config.yaml
num_hidden_layers: 16
hidden_size: 160
num_attention_heads: 5
num_key_value_heads: 1
head_dim: 32
intermediate_size: 448
vocab_size: 8192
hidden_act: "swiglu"
norm: "rmsnorm"
norm_place: "pre"
norm_eps: 1e-05
positions: "rope"
rope_theta: 10000.0
rope_fraction: 1.0
qk_norm: false
attn_scale: 0.177
bias: "qkv"
tie_word_embeddings: true
parallel_block: false
extras: ["capped logits"]
init: "normal"
init_std_qkv: 0.0266
init_std_o: 0.00471
init_std_up: 0.0266
init_std_down: 0.00281
optimizer: "adamw"
learning_rate: 0.00197
beta1: 0.9
beta2: 0.98
weight_decay: 0.079
lr_head: 0.0181
max_grad_norm: 2.0
warmup_steps: 238
schedule: "wsd"
decay_fraction: 1.0
decay_shape: "linear"
final_lr_fraction: 0.0
batch_tokens: 32768
max_seq_len: 256
doc_mask: false
train_tokens: 431500000
max_steps: 13169
dataset: "wikipedia_en"
Each number is 500 + 50 x the weight over its row's rms, rounded and kept within 0 to 999. Layers, rows and columns count from 0. Numbers have three digits each. The size before them is the row's rms in percent of the matrix's.

# layer 13 attention output, 160x160, rms 0.0942, rows 0-34, columns 0-79
096:481513448561522482585565500442480457543447548451494460468491469527593523476495556475454449578445457471428528533518588458398542467506526432478553515536492572470585577485477473487596470490527391541361457525616539531560485490541559508399462469
097:482457459515545462565551613451538499471447478489485501505522468411453467459541543502485502427509463544425436480419578449516465494555507530447456518568574517477530499467467514487422516497471626522398430490525449555596602417562506446428516476
094:501475555445500443466486610530447570448527513508480543516492445445466549532535461493497518502495502439520547522519492468526486480542550517473417435560506511555454470457626498377446488503578446476478518522436469515497555479491518458480595447
075:460535529462588492518461501519404505497490477553560554534620534509441489552518498476482513535512501496531523536508512396510460531497537478503518481458597535536489486484531426482520513485542485537514542553606539403461443666550570493494416508
091:529540511553471535480537449510552513534475434449475340507566484576484451486500450511476472472502517533483457553584521555434509589538484500402541467414476545495552441535510497585538523410451487515470520594461557521550493522525519606437494464
105:517386472525520537585493427516468562501517473563579494506502510610483460441564469515537509574430526438516543532488541493473435414552449483520498539540493435504508416527429450491564507456478472478510495448556562527449516503453444544596445484
117:543456533523531594476499541504534502485448579439505492486476522486454442470515534511477474480523485510608467531547438401524499473462486517478538504401529564420514469459615508649599440610508501509498472516613509477556525472456455484450502506
078:550563515516426567549385474493460442536538457482571465411434500469577546557522594493530512539403551508464472488536479432530504527510456463451489542515485423494434577495507492631515523522601434511529483511562546591500460504471400508598458482
095:492475543511467459487595460445473487535481510512417559499444554402467565573459490549455602554495510483503491456512523567472430498463615508542497450509531426592375495576571464501475486579510441597412522547561442447578456420513528553462505490
119:423543470552471542522590563454514547492486515456511470601506456527426443451466537534498490513534435448401474453484536484574545567578598548494464584501577558458493471506425500412514551483535550448568485570461560566531595383454468426473591394
093:450524500538492544383486615498469431542476494502473480540438478476499406498475472503500473393521497488519493540617423586542535570360519561510582501391541450506432408559431466449530529465426482432473464522538489444533602448461415449459542532
112:437541531485524474565337503465434562490518494449523587595528506533489453442536495474526521523548389510560557547469504390477523415505437519420562519481604611487590511465527453558466484560501453477524546489560464539409460511484536507594507491
109:453540503533474487598551539450485476463466493543521461467476467520482461516509540563544434519536395401472410512560594531475498509386522531501588521314484547372495419499573532524535498544539508539414513552460573539538470421510438508439463483
100:512596433515445539531542568558457397505509544487466454464556518488521455498382528535520445528640538539486480505488530543577547440473470503561542440506423551530576507431431455476518460483453636551536499459473527434546534538475481472545495451
086:495535490527404475447554450508526526517520493412501471532557484590525540459494433531575541584492516499475545502556565597481578477518568445432528452535536505454577524471472465549614464535481530469574563546484369488559467512543561489517524494
107:471493526526538464466493451511440545434459492593561545578520517544466447455464496514530561497421482499559591576466563461438526552607563469481500542619604441657485522551481436446539549470576491469567493544516495534480495522453511481484514523
089:511524466462420429456543541520549464464494566542482507488500536515479493498493430492414442581481592521387522435470524457500485546534469398599440548539463453595530533415416494448506454478549486494516524432439497510471464508458536467478544542
100:535449520495439644477534458557540501509455493514469503548452495594401480454426493512456459546528448495540457409550384513497564530399447517439564510389510547410505357465547471534541432558552443479436477488489574478564559464556488493436520535
087:523510516472486554495473518480463433452502554610530585520399540420389541463496471431530474476480521517503525495506444497528487511477531498567538557509569425529515436459526561465487484496489441464437537464396500502518481404487442548453547577
120:428563413477454501485637588392496480531492566471471497490440447452439457484466460476446471574503396576423449460540459544576450447416519555565535459464459521375475484486476557459478483533490444509560412469481522491562566439474490465420516515
078:442521469536464496538447625429488380606471482418398494522479569536501447428420522524459560532525477516442562409469402487549478474506464531486478451427483465516485517436437494457513415417562440464485471531531495578456586422488470494452505455
105:473497507510488497456435650441494453520543588427483421561447436532495461533438516517543495498532578561486520492498418481567571592554484527549522539496496468612504439480487505541563600608524446542472520504537492481526660545520519501548538483
095:468531399480522474505501438388419473504532629510519499470531479518595484466486534456514551550605479493384462506446487442493448436412510497557522549543445549455466523522388505490544549531578603502418392486505495458481504427510551484506537534
080:539457581438479509524362444486427458524509442504641491497509501603474525550566462449513489548495502479553531557578572512467548473517526445430556418438394470473588626511552440534518444512541460496524535501465450538434382581492523576461439548
119:519475477529524506557523445548573546487470472551515477538507498552465458472548495469521551432465508487507515524551627473455628600537393423466547533467541475474560475511504478549562497506498452535418457503541466448572436544543528483479379431
085:445500615446481463389541497463528527471464442580492574400463542464482504525498490463453478429452470431504506456482478463549504357621585454444481484534565421564469498518506535434440531450425555403513513455433510503535551444427443503479518546
091:421494484527563412453440595481510505516503613446519557539451455430514479506511498498466562417489467531384479541417448459501521568445503525521519593562523545526512507575458476517516516452473435526527482506634442497422505437435460602465585432
107:450510498584524511487494475474450532517467464437488549575527472492494448444384477595469505540444431398455608529511482465447486484612561501456499491441514492567536581452495490508574457614607369475407513570540520460436462504502548579453522449
076:433519596519420552541423530480482511478397489421537540433521488539417479472450463492479496468564365477490417489459504503587505536458389502527519517536501488460579490404421441463495530579510478431451586483497413501463449502449502503417463551
124:469545523519586440559481492534515547496513570554538490566514440560556449420558451433491524474464485490507526556469463454444545495456395544507556546488511611324596466476449526480549546512349429512531565487577460545503491442466542480489595469
102:449593596476442495481381491424525565438524492455566501478545501507489493542488500556552494480461486512467472471500540480516454527445387536426471487449499522493529515421564496531478563440469460409566559527407507602492463436450583411512599478
106:555530561506443566551413446461481434487482558469584493535538473559471496486482591462547470494538542444599539444592575419492537493441506446544475547447455505490642477488482468563559512474507515517453576515473505509457516466543459519421471431
100:540549458420529530448527456543547426478510513478455536462444570463645532486504558462556431587594531575511471507485513455467566584427569424501558454453481402426460661487666491479438498533619547530502441463497545431481490537533472475476448512
091:484472628477569479460437522491476514506542469543527559542515442443523502469482534532595454486536562491555445583552534338521433445517630491529470503467510593607379528502592509547504490487532514484391534489517458428478536458533456546493500455
101:496529462529484556443554522451479429547496497460417550607438462438523499480410519565484535453519498504374494433378452420511412489493501511468442541448596495505435503444489460448544492490527449515488444510543554418486516473477438559483446483